Weights of a small GPT-style language model, trained from scratch on English Wikipedia.
Architecture: LayerNorm before each block, rotary positions, untied embeddings, normalized queries and keys.
Each number is 128 + 32 x the weight over its row's rms, rounded and kept within 0 to 255. Layers, rows and columns count from 0. Numbers have three digits each. The size before them is the row's rms in percent of the matrix's.

# up: layer 9 MLP up, 832x320, rms 0.0643, rows 5-59, columns 80-159
# down: layer 9 MLP down (transposed), 832x320, rms 0.0844, rows 5-58, columns 80-159
# gate: layer 9 MLP gate, 832x320, rms 0.0641, rows 6-59, columns 80-159
up5 097:139134152163119109123117102144134148129124174075090157121135157126127178140146076116126167141107111150125128127137094124128175149101129080175111133156209183152112126135061123105153109117117192126132129162160120111126148136130084107116150105
down5 100:128163125095123114128156109111165122147159144133174130122142114120120110093108122141134122134077097128145099084171153126127145210124157105121149130080085123118145106114195120101125144141141085148130116140128099093086129109143139168110094159
gate6 098:113076140155114097104126125103213158120143127128095112116131102095144181066170061088182184111075088176165124126080149182138119134111125110102167153082145119072095152156149113158137145142156130112154087154130128140133131129102134135131161102
up6 098:141163120090072157113096167145138142117142118146131159142159104133138122120079077182118120202115159161152189132149130155149137189142098129090096126120117127157121158143113134053126047130108131110109111110115114114075112190195117121119132063
down6 097:134142069153131146138133138167091171148086118161119185148159141117102143112107150127091084116097177086093097122080132119106170129122072146146111145122034170171173145201139128096128152100133082143122085159119138063147140108152129114062108073
gate7 097:137115159122073093104147074126136143155121156146091128132130199104145093178169122185123108157110093078111097148109093160153134087119143114099129097090128114168127134123090171146093153124158097111144100165129143171183153106090161137149135122
up7 091:167060160104119065070125136146090166167121095117141154114075188187102151151125130138115141177111150124131079108086131150120092133140141121126098037147151141064121133142149077120127163127124127109129180116081118122099085116153151102167113119
down7 094:147113205162161098146140101087183082088139122124154133131113116116115139097150097120096147127087112121053147140089145075123096153071141149133122123212146099103093117079141140107136108195163096129143139107111098061152128136143132149135131128
gate8 101:114085104148143130128189108115144155156167119160130120168122114165181092184186154144120117200113151070125090096124114154125118173131114143137153084110129125127177156152154082114102176134086099069087120120204121163169098089108178201174103123
up8 098:122097149069168121158107101101122117174096177144142097130104138111131165106108177113076120109171155097167167180190120115098100131107099148113108123075173163124058109143144075116135106124101128125131072166083136072149141163133141137104120146
down8 101:117120106136152097141103122175118173116142125104090117083150194103084159077114154124111149152095092200134095074159081132152124061113071084111082086120080094175096149111145135102171182160184031175165171070120192125081148115127098105103163110
gate9 092:113199150144078117130082183152170112154134111064180170223078135094083074086115141179123152177155102066083126174097116142133159141104134129069094095091111116183107153104131131145156160145123124139120154088104122126058135110193100163181127134
up9 106:171122158094106069084113100118093143144184150083146154218120200149150144133141153175099113153146077062102087149158132165101157118092153188052157107059113162160149111102135169140111133084138090165148154155085118159120158109140157122109156145
down9 102:133112194130162117147114135132073159125105139165121111092107184174134118158135131130134131080078157179160112076169141127109152175186130134160156131100115116097163126137088082157138105157175160110104091140079150120153118132129120066137152085
gate10 103:135105138136200175115131141104079177144160064097130041178118178095145065114140105108091152148100126181132143129152119127100186175107089131125095166136139113157138056160109096122165165121140093177098122148128136110105111123175131169118108075
up10 092:117144143141125115111164092164070133154067123166120146135150063143142120088116127137122077170114186133156165124144133178109096154124151155148144180054104198179063107131177146118088111092113178187131161231127091110075169118099172188123122110
down10 096:121091123111086139111025152118165124088198158154107091071114181131123200148174143120071105145134104173118157110100131099127144079174115105087125140170107108169086150096160087149168118158112100107192164069112114100118136186125081131109188181
gate11 101:119183066079101102147145166158135076170090160140135168171105065137125152091159154166132105165108112175139132046122140183153155156125127106151138070121142175133088130129166125108150061056138123142176093155166089154078111159128130118140143154
up11 100:154085156136177135143169111125164174110122111133099097137084177083098089100147158182088136112122091150148156166139111153086187113101127133143116135136143091095100124138106103159104081172126120197139116097096135113185143136111137105113148093
down11 099:062086155113159155153155211154105081072150140136124149123077114125166095112128145095165127076150098141159096061136099157174113162097095132148085151071165146167148113112093167156076119099133094103083168164133131133166154075126114089086161200
gate12 100:114119139117108127117120123100141162196122176111141134103166106092116155105071161057125185148146075118156163176125112102093101153151152114158097102101123236139117134024108094111165123117132088099177129182103126150157106137125111157133088145
up12 096:113168198153062159120073188137206148206112159095132176130130085148095127103137135137151200160144126080168187106112088137118149063126158110071133060123160090162123132078145083135173144093151147115147091122138105159113147115086082186183136161
down12 098:132053122153159091118177030117062110089116140147174154110088178129176175193123129153149105123111145152150113082159125112101155095092106191144125144139099098113111148193152154125128123173114175134083177098070176164131136116188119081141111064
gate13 106:097160170136154123090149143186180148145150146129087135144110070088159093182141079096109116105118208099128140157108158169094048162124063155093175159106083167121104119130188124088132092182131086164153124161176111151105104156113152090125125175
up13 103:138145145101070168133137155149099169161093131141172139162101128124088144145063127157167137116149147153172142153190129070080134123118160121169162087103106106153161094130092124082107092199154051102139124113142154097087088167117120134155172074
down13 107:187123066088101152149131068168234146136149123109121090100133107170120131142128144168064024136107094199139160137144122132171121093156059093067096152156142136119103138135106124109134157176137135120118141081135125168110160138106127132089122112
gate14 106:106172138142104163112115167150142121116051123055105150101128203143139139140132125143105166146112107113143101157170100094074103123097119097173160112156094135131121116141094196121158138138139166110120126111143059098142128113127085199137116131
up14 104:147147126142148132123161159122090129115151128130158106142167124159123154095037143114089146104167073157132100158130098099168173094128159113146093108126118107115079133091158102136180116151163129155147094142097151155156119086125133138138141121
down14 103:036124090169108124112114190130164130092125094084179106179081138107129075145138175149097082104124137080189118108096123142143126170149124126141093151149135125127157142098087125153107109168157105134201130146128112122116117140094155115161140105
gate15 100:099108088121151107137167084107155157154122151121149127150149114088149146119101099086139112133100070172059116101103158144169141159173144084146116152058122139126094153136197102154089140173103166108117169148164109151182087129135165106098188118
up15 099:143178118134102102106109135134139074187092055157073108107189112134070104131181133156146152089154105107119095116126156173105114140131140083159114105112087144162113210155139173101102201129135104117110183160168057130162184109125115161173107117
down15 101:113103143110099112133140114096126135113154148111182139123143099079161110204176138121165144123135139118094167132097128152098151115129122175183172135121168152151151140128106117148152118094132141125165137122151121069166015088158155119091140115
gate16 098:110097097127106132200079230122140146207111101147122141155090132041136179083177071112148149168129123125136173088093112124145117092131055136155128113144138111106171193066171049108071122129123115145148078123128129122094086158151124169124137118
up16 096:144125090119155154072093164097181052116186146074191107181134152154174155112168121140140135169081165168103142105109151146106096105161121135107100125177052099123165157150146127132160116143077118144098117080154164156074115159105152098200130154
down16 099:146158135107194124083132195124100092128121150121177087123152141086125091151171106086144158097104091123135083101193122137122191105097101092115144176088149141177160165047064144138167145134118111103108117102129145135118156131144081085120051114
gate17 100:076148143106148170155117124105096141137089097102073140116106130115145130171138095137103120158113138122208146145136138096113087148167127127162132122098146128127153131026143096176193118094126060103141168077081174078146153151170105176230098118
up17 097:153105176121112121182196127153101158159132166109177102120129138111127147140129110141134167087117161129170148124112129150085149159120202110096134096086163103050161098158139057151116111119130111168191157056117146119188120103122111128144129146
down17 100:124071091099107100121092133098117206150164120149169166110171113182106160135120171161098110094163164105105111130146122150162106065103072088139109174150112144134078164148110117175147159034133117148134108146179099103085163124075100142046158123
gate18 103:172136138081108174192073201140178087140154121148111141138150129112091146129123127199151135126144124056167098200067137185108118156082148138138137123084146093051158092150141139105112136125122087152121138143113091110094147125124156141176080099
up18 100:129149146139088086162099118085055095134128191116082063146158144087153089160106158137134136103145154120152112181071147115109112130187148087123145142158161129101201082152018088114158133112096136138095084108086079098141172108103126130164106115
down18 101:180079143120088085078089132137112096133126106113142146055141169115126156129115153116153125151153160154106106094124186152150132162174118152115109117129193094129113087142108139109066118093123086135137099144171138100081168135177173163132109109
gate19 104:128119100054160134125180139164111112135135114093104117081116093136127131152147125114113125101156141165170129114132112181099084122213209093114217109191129167148167116151140119150112148161185157153148147115117088134169156119052136076140127094
up19 101:201075104140145137088129133094118137171162169135168039098159153157099188124110149151090160070117135090138183167128147178156125114146059118090127072181194143170087105130083152119106103144147092142149164092117158129157085077113115167180102056
down19 102:105136172105124177152133038086126131106148120088136102172197129096072165131165141094172156130113108155069112145203109108084145141069101058134101091096124070111152125082098149137146115049104142137126109177129129142105132116137139134087172131
gate20 104:075150129141129157116114113133130132189092177064103116135136069120099105088219134172146106131092135195140122086216102108159153152128160110123106183081077165097156218110151132097162178087135113125155126027139158133142154102055150158150123143
up20 101:108112117142146163141094090076139148130118097118103201168158106124043131127118138154093129111205099133136122123157112099053062186146092128145122156118128147126181116187099097090136069169138121086147106167150099105143118222104115102129120150
down20 104:130140076167214090104113157144108055098104075067094103157127150158132099065160245133138101076081101151167104102081121120121119126185186139111116119097127155119091099169167150146114149124113146170146095157134151177126182116152181123131133167
gate21 106:160165175158179132111111168094108065117099123102096133187158125172113139153124099153071212101093062143131113159180099141118190161147105111086125088143151073155102072096094148153167113138153084058106158142079164135199077098121099108123133136
up21 103:130156039148113090131085115132195103155109112161102158170141122089133145191116119137129088058136088117077098145105119135166187170167081129115116136148174103068096135125092099154124132152111113152132142136094128112166132135147085179098128149
down21 102:135102143083078163108095113136127169096137140123115155157117100121148122158169148071140130059136118046129177049134133123121105198148114152119143119191141129205111090130118106111085122160067133090164188126137087148162126121120117075081061169
gate22 096:065134154132146127218137157109166125111177143083110185214109174157105181054128148165150136112188060117109121105098068162130093119238101064107084092129165144149142137177126106161110121122143071064120139110098137117107120131067085082126137146
up22 107:109098157100149120135144100096076161148139150112125140165170133175085128113156133180132128138197119112113134179115118119113118122180126131139198107135179192142095133137139079168127091179106088110136097115125116118124132138119116101121106139
down22 098:139151092109135114080109069133044202170068170163071063076110112176126026130117121099114188138136163132098107148160122088099102148110134155127183141145120168165113126065182074148170053205155117106117141119137145171152068104159107188190132121
gate23 098:111142082177129134122109114104223151148116172064169134143131125133082112158102129114171210102141104113128122115107085107108131168127157083093109169149147142083112109196120138076133131168156147069168121166107121179129185131117086116127145179
up23 095:102156129183120102062139179180066142145117087171120142159159075106124118091084121110110135146154142125124107103066128125165161139136137189120123160100141149106078127179155108143100076096079127088156102174145193110064172155150110100144135116
down23 097:182095101177115100129080129088131095144152136137168132170114158153126096048156105156188177125100126163121192138108148126080155114095144151075087145160159156092116122177091075151134174156133143186169135065191137179130115161106107127110179155
gate24 099:070121123111191118079107155155112179136108138213141127125126097100126109178162158152116105087141199060161082113089162182125110167159103114175113109137118112132120135141130135082172121178123121115118100163169114148154161105111066143159125103
up24 099:132160117140108194145098113128143115130156105132145046158132175097160130118108062149147107102120044105124159088067152175163161156127132139124117184185119111160141181152160168115105117169070161160157086151084104123071120165134133091110068139
down24 100:132061095069121111117113105192108123175131182187148166074130102138086146127086178142091037131171161203181147118108120144145090082152071165128097101050123164168137130157162149151117150089165153157123141098158116082154143127125125101123145126
gate25 093:093117150112163105080162137163173110080150126130097115198125140169126169108123118115092149149114138143105124115144057156175139172097135125117116161126124125128157107110109121142164108142140107102078156126182095138112099082120162095202098113
up25 106:150097106132085162199094165108132117127077107053128122127118148078123147145123124147168134107103076118081085148126106104134180120159103096089127110177159089110121169109120134110121159144153092162125125122067169128168127066171099144114173161
down25 098:150142123105108160162119085209126171080094109098157127207183151117144117190057144178107162091072069148132095193194115122117159128087090153088143119099156104117160109163139104141129132150120091156143187152135167153137120128142111213151102097
gate26 103:089129185141069126180088152095114125150127131154127090129114130095223134141164094107142128064173125094069086118154114128136147113139168093105162110117111070097099084126179126087091199099147104105142189136117148104107121140099199104158084195
up26 107:105099090131133141117168113136125103142129130151113186125145199137113127126105114122115118175117151161183105129181134136110093107100110064093132104125153132096145179125088138146172041115141144060090124130164152098170127162138105118100162113
down26 100:122124126027088087112144179090111104128145132175157121124121098099169090074146101124126149088163069150120121166164114093126099102092105125114100124089104114133136124168095124119132073079138111107156124117156080100151143145193163167096127090
gate27 101:147120147074096093153165170082077113135190087185139177171095091119142175148062121183116140103140077127123139098099097179101131159124147126115071109129119051112170111135198106110080181137135112162144228133129067141101091134111153171116173097
up27 100:096124096127138097086095124098190165107096179129147198125189167122077159132185162061127115156200144172131083111179098146103135149145192096192085138129052161106069186110119145110141072061159164138122127101192137143092112106092141092115175103
down27 105:156156136103140123104110174155165126089134117115114110168089152127124132174145069121084141063164105116127148138171120170154109147090132165139114129187160135158149118158170150106117176147133157174148126124140098141105080083137180170115134124
gate28 094:122161082169109136108145193162156105088119150121149167111113086080146163081136129146128170137092131107168074132079146133145044085121128122129147113125109116077201173151175064133151106111189104081125167153066126156108075136121083132126134137
up28 099:133110120121128098104131156158086132114148184146145126167122037094199090076105124165082130124099160084106123143122169135139046072130132155131163112033153121093169136150189144118113112124137138096174122125016114181109149135099111102167103124
down28 099:135133123123194142140142106129122186113132173138134051130132098128136115121150126050173099170104109163056170158160115103113190149136141134143145141094152120162170096130078221121100140187116115156121124150114088104174108085167119100156131134
gate29 100:123180140114174180139104117212157132120083132102085125152115137147072115137109145185147126119170140132139152178142056119130132107103147116140098094064101181137126123154085116088110140130153087232124151108137046153118119079094128168127087133
up29 106:126095135122138180131176115117151128138194123214157127140182067061174108094121075103155157125138130161121108176096118150134168141097152126132154163164122127148066099112160168104159085093065150034141087098110146107123164133119102119068182124
down29 100:198133077135178115160146167154168090086080121190050103170099140149151093111103102098196132124082123191128100130145090165082098133137134114145177097057112131110160140083113106162124076058125145103136138139159108151084172150150135116168153055
gate30 104:141083103127064133134124165104136098113074083113146131101154133096202141151099197112104135088128116055105128125110124146136128136145102154161135131177157097126202130148146141159101159075101113157093124158118162087077104126144092134135118113
up30 099:157107146172133077129152154133110152123157126152131170165122080149113061120142157192091190132071129153109129112107158122103073167115149153052134070178096117164127154153086120115142104170130154181151172086129069151129072156091137057129138125
down30 102:193108179140123110116138136137144154068157164158158166132151184152125105156169088140095104131109143102098107180202079133096175176099053120115108159153125069163165131165161106153141062100131152092125145072134091074184122132105153111126175170
gate31 097:106142141133159231145183114134082126106157168135096137181114140128121153095135148152148110035130078108135112086154136091093112136102117061117148138136106088092134117088124147159100150150154099096118162111148041150185088161142138121196118143
up31 104:126106142092169158104149144156112132127126156115087121212098043087163103129123112119111073061148110166127150064152172120109146169147154122118176195135185143091121100111186156175112161161087132133136093149103093113149166148186173161143111178
down31 100:102177117140096142140091199164195154191097144136137136121132138141153153084174107106124089162093131122187100125116155126123125096144161136116144168060179156148111178075169168178085131150077155117091072113066087131144154135174117145136201114
gate32 100:058136106120096057157085147085144110167099108110131143127159111100144161135125150090149166126116132187147105155113126113088125162199128086134120037136126060136125144141071109164168115088115095139084134132101113161188152056106125167095125155
up32 106:117096127111142077172089072054112165117165081149121096117181116109192067142138155131118106176143155153108156112128143135079080169160159145180198072156084087153179116168131091099146123124111117175091123136172091115153130088107083148133133109
down32 102:114150134089154184162126132124153146132132136163104055162123149142101044166056085139115139176174064121106129147149122112113078127114131107169166150130093126113149061105081127126145125101117111108140149139109130199151115155134051124096168124
gate33 102:168109118101124116169093165148125091110083161117098102164071144111174213155067153076120150107132077138123144109117119088144119087136129152129174120164170136122116076101162143113063101143135185131153131158143086120159037104144137095156124141
up33 101:079117145191114111113126152096179136197154136102123118152138136147133170100103049131184102068130185097078101097149137132148164138127115154148140173207120200136157135088132094141177175178091105117159128118161127131108089123103107120155085082
down33 103:093062194170122119216215062130117144163085151116139088128185123116166152088162135098159193144121122101152110110139123083166098139138188137173102124158069080117117113134139133089151134167142090139134104153122141170142097148109098074158087104
gate34 095:156159065109131154126122165197153101143073097156147144122114138131097138169107107163204136075157136113155078121108108127080099126110069103096129082100162112159059093140149105088080127191138157131115121158135168118124126127162078139170095137
up34 105:093152183141148121130151113060110109026161182104153090196093142113159105097119186095131140168144110131116105142132110137133096146152141131106147147163097134076172156118055150175109152122158170103161098169099102126137085089124110062125108139
down34 099:163129174147129129139105092174140125103093099132118127153171117153099141091090120124168147149125123129120098105100123115128103130136109140135101096157142122133090114188091102081167162186160113137137085145193125120134078054113098091120067083
gate35 101:103126092166109127156167159156115088147151149082102134102120102108117132185117163122106113128126155117144111156100052069110098095145147123168094171111087128179089131100105067083095188112131157194196112109176127158151180091165113174123136197
up35 106:105143155072116144187166111168171142123112129075144145120110145114161130087096166108162094136151119141153142123119121168140101156136108116160166133077106094115148119134163153186149182156091143112081141054096096121131141112090154106116087153
down35 110:087167168137168097174144094180135144139165133157099130201122153125151127089115123106136113176075072101141150114146125120072137098147130177123191080062132130073087142132166182108093150159187159070121145116111190092112124112079131120160077189
gate36 098:123144187111119160105164115171127142146080108163128114164133127162155131166200121105120162170205118114190124110165128102100089100113128111130159066057056129100174103190093071083099165138132155155147175142133141139124137067101135115188148151
up36 103:117130113162121151102166087103133141084093118093097127105139052118132091113129092114167128127069176089078107165097095148152128157135087140141168218155144139119186126146152118103140085125083091062094110174117108123175124113125136140140066167
down36 102:118099138144110135055096086149134154120118148102136164160108172198163128137203128110128150101136171090168154068129098137109166119153169088176112143107154117117140184127126118112087119123158137153129164132120133151094105081120157103173105154
gate37 102:135139086216116135109134165186141139153132148135139090123158119154151095119105066164085161181133113130147108115178135160177106138109173188136119149102108092147128115114166147124125108110130129092135157100119102135111202147138099139152103088
up37 100:138163182145136113148169138074150095094149100166086113092139072196149122096113141175093115121112178164126186124122182058079151147138101110127140103103112092127157178165085146110162107106095108070102146148131187149148156072120119199112085123
down37 102:093164133105151159109180157114111123123086147150082121140153116070159058133083189149106067149149119137148119128176123111111067107142099161091118109128114141103123115153081158091146124142093110069113138132124147085084133183131091101087107162
gate38 101:181099174117148150178142107146137134159164100154123100108150142156158160127122154138099105135140149106169079115106150143149116127131097114170203150125126050143128099117107138137114166097138079133093023076109143121175120124124141180127083146
up38 099:117058101144106100159127116078207151128144097137118139134055131166184125101076131097127115153141112143117149078143163210152150166143116129121120147124162102122158078112112079174150110136138120154119109165111122132084171127179128067118115148
down38 103:112101105137087179132099142164077121053141125079175103147035149122131105151142133159109137076142126129097085093178101117095199092155128112113076114097114164117205103153129135169146114174103165180133187140118173065181146164100074102111143145
gate39 102:116126163102217098150177128162143068121117176128111140200090140153168113144173116055136142126086178076106147078157117167062104164127141137115175160144192198100154058120143168104088139149173120099124093126124151116118090109138154090055134086
up39 096:164127126136131157091070171091147116178187129086137112143109144214081142171178103154124133163146134113120117120093127126153128080147133159134076116135163159156097139144103154108175091175139136133120159110095076128091066106159176087087075104
down39 100:106066129144075130086122149093148120083135133147137131086117100078092098104083084153142173131170149123133149127172148104079158092107139171153146129140140086068090150129151070128084168098120148114111121154133105165180139102154109123151151210
gate40 099:091214133136157147174113111161073165143082124192127169209141119117110115090173150191146143132122138106135150138125116057056133135116170118158165115067128137139094141136086132138147114163143056102119108117147125121188179125068081143122136179
up40 104:121125157141115133090101096087164139159126108201108061204176126189090150106137130143123127141122158132111156160129173143162045174106137082112122138146092167111170086152131122143117167143114074078136112184174099182136103138134121168148122159
down40 107:176103072100139110116074173092151131119152167120092057142134110072131085153120133174126155089178122141092114160100133100146092180112080134151086124150147078108140145109142227099137170123117188084152158120129133123098088113164087178118158114
gate41 096:135116150108141173137063126119153155103131123107135094151087156116150178080152215147116155134179144086163162114101118084087148141075159141073170106177210066100168161155052168147177083104113105105122052111113130096165080145142115187109114174
up41 091:129130099128144095139160086140125101097167099106175150151130126098115090076087057166118092104141096146108097163144171112120154092080136110166151102119145114170135084092114108071155140153166042099145149119117153187206115115087119088186181082
down41 096:151169128148181112148092166118149173140110117139171130119138125138159106128154154116154083144143178119130142143156171127185102122194084163141051157093141157047069130097134118146078136184148141133128121106134111145122109148104145118095117133
gate42 100:143174119129084098193171173122084081115068095083075161079097135114171101167143176064134157093144129084124181114075062085148132129158105087104131154089142129148138166133110134128165121121111120100147152090142160150071087115098107213141126197
up42 105:163113155123144130153152089065166142153145163135077101139133147132180079141089161142078123177139141075133136151079116173140109085099175108154138194107100176134168177137115091094136105167099106171162143071195124126165125137133105159148119118
down42 102:119131168120154112144077139119131158144143081189107126152139148149093190197106096138133176159134166155099057176169143149120132122159162093162126112099175116121092169129122138112123124144132126125082120172128131148187161132146063123092176079
gate43 103:104102155047134158174137135075174102160102130059106192150161126083132133085128115135161124065114089123134186120137147109148121043134107160156183160113117125053135157162177140139173142136137104130088098140053157146098161187099102148104047140
up43 104:106104108146104137126083170140121075105119113097147068078103104150187123133145123182136146135148114103140125194079137179168076129179071141155155075173153168138140112119125136155105169124096120118086090135128153095074093101159161108155089155
down43 109:216129123160114132090113094141071126111063119150147152184150105135137094138118115047127115086094167131158097123178162156105046144079139145099095111132184109156143081140156120104142106131114167227107117153145121203095124107094110140147148137
gate44 101:111098130086112117116131133146183156212165162118125136175108059094111154181088119081115151131126137097133137166150122091137159142166061088132123127102151157194043121162180156078125141140123121105139106114143098097091170195160119083114115122
up44 100:130140151130186182158148145124162114142176147142148156150113131091080159138158091152123149100142104124110118123085087109135102106075060153095139116182163111089110165090111138099174174160143130142128104162167128133113080105140139119137121096
down44 105:115119070127101116139102184164140079150070111083103188069110079112085144123096132141109104132138111107178149097159143159088107110093156165190074146160153141158148167117144117143104150130099131142156135128137137084144132162127130131158135096
gate45 107:176098132128104152136148102115134088113102070140125111174104092092176100111059124094082124135133102184123155106085124185174073213199095150096097194141119130114122107125178097126085138100105154147197110107058102136111148131168159105068073112
up45 096:078107109082140118141174115116157164144172069133142111091183092154053143138152112137123106135100160177111121103142154109054119075100096145149153071183104117098085143100100128133109133109103127089130087164108093146153150177092102121121138062
down45 099:187094176153125116126133121073138146129094105129140152129088138104178108146085133195119156099071042110102170189137169110134117105158113217118061154104193150125094093182110118142126138148097146135134095140110094094145095140170149099098143179
gate46 098:114149125140105123114140168060128116139139114084148122137106078122176177089028145142053198074154146138139125123055096097138186130073150132090185106120146075144089116128124149087157114095149100117135129150092100148104188074116090096168134158
up46 098:153160178118168088139165121169137140129071129099115150125145144131118092067146118163123063180127179090105103150135144130129107150089157114206123123166041155098165075185124164173100170141112155149102119132118103092122159163100204099190170118
down46 096:109160094195123172145143127165120135134114139125150168123089082165114160170100121115150139116159198128106099114110156144063134155141074159135110155110132142133089134193125140078079145060138109181181132107131145079140111071181162178076097118
gate47 105:164157129103139129144137126121138145109148099071213104078167130136091097114144098157154150106105114084135140158072067165233139103130126111127146104110055141159153153137106084185081122122172142050172154079086070126117103118090132127115075143
up47 110:191089090093115145100097103136123145132098103123166134124130184106106114046132078169100154124142117075162149109119141098166142080096127109097155114108125179123146166105128143159110137152090087123159106146102095108123172084174112086106116135
down47 106:163122135112131132165129168188175136132160183103143199109165097115139080123147139119171129116106138125064140114103112133097156131164162135097160146135141130082161168167131091133095110125181093122129163103102141099181079143133109140107136150
gate48 106:126130119169167064172107153135134162142130150134121175133118083119070118080131160116130151091102108150160122152168138145144219164138152149102140105108155168109087149140100119107155117091162114096101117144123121101169158088124128098105124145
up48 101:144096141155084104111087084109192104114138180171140089137129109082119108170034077137134150161161164153107132173135106172159146054136078139151166130094068114144164125115133138144123151199093157131132132117129060098162117183088104101147122117
down48 104:078178114148084122065106096142119154118139120075130149181093092145095171145193099132209156109129156205125123135149127051140166119134134139182140097104131168155137110095107110112116123105177100155141086195164176145144153105139103171099101165
gate49 095:117116131095089106161122108120134105183107182146144102120148078176147147063138085091143128164072081106106121163129166170093148122127108082105126090167126166166118176078091113152159150114141143123132101184096131121137101085076130109137108133
up49 093:168119070155140106081131123126056097070098136147145120138126132139131131121138114134100156126091130159132126167171122074170135119087133089115093103145150179100183123046166074057172151144146165138137166116148142155082132108078157158182138154
down49 103:073135176156111134154083118111099127177125132112127129107158133110103158131172131110138095076132077133077122137154132114101094108103119146140124091131133126167186091138087153166127106095067096168142077145073116148177131149168071148115114145
gate50 099:106084144071194101122139165183055144202166146110142102099139150168086146132178127113140147111097146108112124110104131125104124164144162076122131150137132129121123107169173146082123042136153129103176137124067143140159130199148164141102170118
up50 097:085086121103150106113166094129139065110171135159159095176115060149177080123085194097090111182113138156140032132181151158092101146099180131157153132103103098147131028129132113111145127154143155066154146079091089106239105124149161093102090190
down50 101:146121057162117169126093159148143109179052072109129138109100141117072117123131104162125138067144120193159182182090126098172082082193078155083170153109175177076120121126122063132156126116120114095085146107123116212122149084132076120149161051
gate51 094:139143109093209150105159167095083110127157156136125116107067188080145173124134137115108150146098104166084157179198159129147126131119103111101092120172131091135084092142169141101088154110152144161104116152065121088147128128121138109060109087
up51 095:138120084110108154061136161123137150137102083054122144148119142170153134144076117127161127105085079169146180071085159115057177083178130078134122073071145149111065068122106126118156122177114114158080119142046111097125147115161073107078129109
down51 100:181132113086154033164168153101169154108123152130167157116145103069118113127096144175138134094128129095157151146157085109136153140105092187154088045135096084121116109131146149147073144108149091109169063107128192094146122141129161141135160113
gate52 107:109096156097115175101141124189137116138126138136118162182076081155153152086105143134088101083105118163090157075112113107162148067053133128141141136132132162136130169076081083207081119106101090135092185135173101125139082121122162108049145106
up52 106:167116148116109135185153120140121117181098087105106086158108161160164136153120129086123138075192059167146147105201184117132079139148116149154155127135190085081124152153107063117167112135113071136152090151124098125116142101210106127169107179
down52 108:129136129159128199128159163066086123149188127182062099165073132075155160109169172161194151195145139127181155086096111086120128195119138134157095102108117102128084122118128102124145161111152179133114153152118116126109118093117166135148122113
gate53 099:080081120158119132119202106112143091147175118172117177122079121194135116123109124098130159183141150112147156170125075043129149141104182068117099124093087045144181099164120140125154065136132118142164136153091166135156069077192167151122126116
up53 101:140114123197126071132075134111144138156148118103167103141113079134142154039107116098076122139127164182085138139142184137162065085115102144147132110124134180096156128116132099099150132108096115149105084161134129196125139111080076112125168103
down53 100:128112135159078027111102130137140120149080146121116157156172141151136155092122111159131113136121167152134086166137171105143158104080124178105106090117125180138140141182134140081118191146131178111055172090123148181116172154114130120137172127
gate54 100:095139144117096114142137210157157143113138160138051129092216136158182132142149108152193107148105161168084085136094143151126073131141148136144138067114145136160091113130123144123097118093103107113082125114223172124123139096161115119168106084
up54 103:101067157100129164112186196166183151169159125120186114152121099141140061061102166188177125144189119134130157101110136125111139102165124095123109095162137139153156127097096151168076136100148076187124166080127122121135192086111138093141103166
down54 103:107153160148117058102118116119145138071112106140121121144072089142195135076123077114096097110109105075119138141094131077159179114119162110100142115177167098076136205133127093098164130169132169158135141089133154146164140161110087119107179115
gate55 098:127119116148137093126097106163158108127143136126136125154095163145214138131138136097087084165117148138164119119149136148108166095107138122111174106193150106085132102119155096179166113140093144137102105180116084133125122187095145140101171163
up55 092:093138120173119117087156115114177152145119113149089112122129115126132175112129157118119190137078128179137091105157124114100121128122127105183122176194138116106091137139123113117138167115136064121095144106109116144167125135150089131149128165
down55 090:140073136094099140115109128087119088110145118100067136094117116108157139143172150154126255132137102040196138102128171142126141126106132195083140122122154093146163123126133059147113154063197098172119144103077118136130130178170104129097152139
gate56 103:121059123109139113206097148131135119174133090120094142112102062085113086147029126115099098124140209131118126107121115169100105153171141100126139169191188125067170102114175119131123201124175164088135069087160114118141178136084097137105088134
up56 103:173078158122148152150094111128130164183131163182121137196124058109134137142078088140060114152136176107121145131151151112100102084076168105100092106148115148076172093136139119118111125065214166144178176098107105079121131187112164158115090130
down56 108:140123124134164094120151100137112102126097142070157099182106144106139150151135114073190150072148104120134137151120125142101145159178213111140154062059093076126122136101081198146111099106129165138084142162110154059082145157157157081126122165
gate57 097:155178164135148116138100114104155130169120172097149146135190077140086175133104156124156112139144100105081161141188107187064120180114160101132097107165129135123160102139155126108087139101132075090160079109099127132101142100094116154105130143
up57 094:180147122103145118090076125153153114084149129170155149202077075112126102119174128116148173078128104076129156115126123099110135095158183109133096155135095115148149127111118093117220098103104151125100137081168178151169100086115121164168128152
down57 098:115102111120145091140203115126134091111137105114152105078131167093111165219108092152105124139158146126117088110150126101133138101154087098117143090113164072167098159172181190087096122084157159119145128169148126084105122140133182134129126183
gate58 098:101137090121116099088145068149060103151087126124175134081145111140112135138172163096124105121106145117103144152112115067110154157127129150084059136127168156131081183129107122097077089120157103122114150142164107115135145096058115164185115158
up58 098:138128124174163137155082137087139090052149121094122145157141133117143199144070096068120142093116098098142183097136089125120100151135073099095186185210164107172106160110117176148108122154211140105112091137105078111148103147091092150166129132
down58 102:133152115144096145134108158186077126123116195102151161103123126109136106139160136134128069089140120124128126133085153135133143157107166150102152140136193113116173091174146095147148150085137103132151123134156089160160167138078098130132112182
gate59 097:089141079125120133151173164176060094143155039130142152138042117118129128095160107164117144140085141082113108071131107097125143143094159145127123157157132119143101111109109085107087130212152125129158088140153123088164118116118097141120149113
up59 097:128126107177167103174146147085098097126161143080132131119091161072182119107084132081161131079047126179159153128098091141156160148113130155147117166125106074164103159135129181146151132190116087086072129116110099146178165150109080113185107139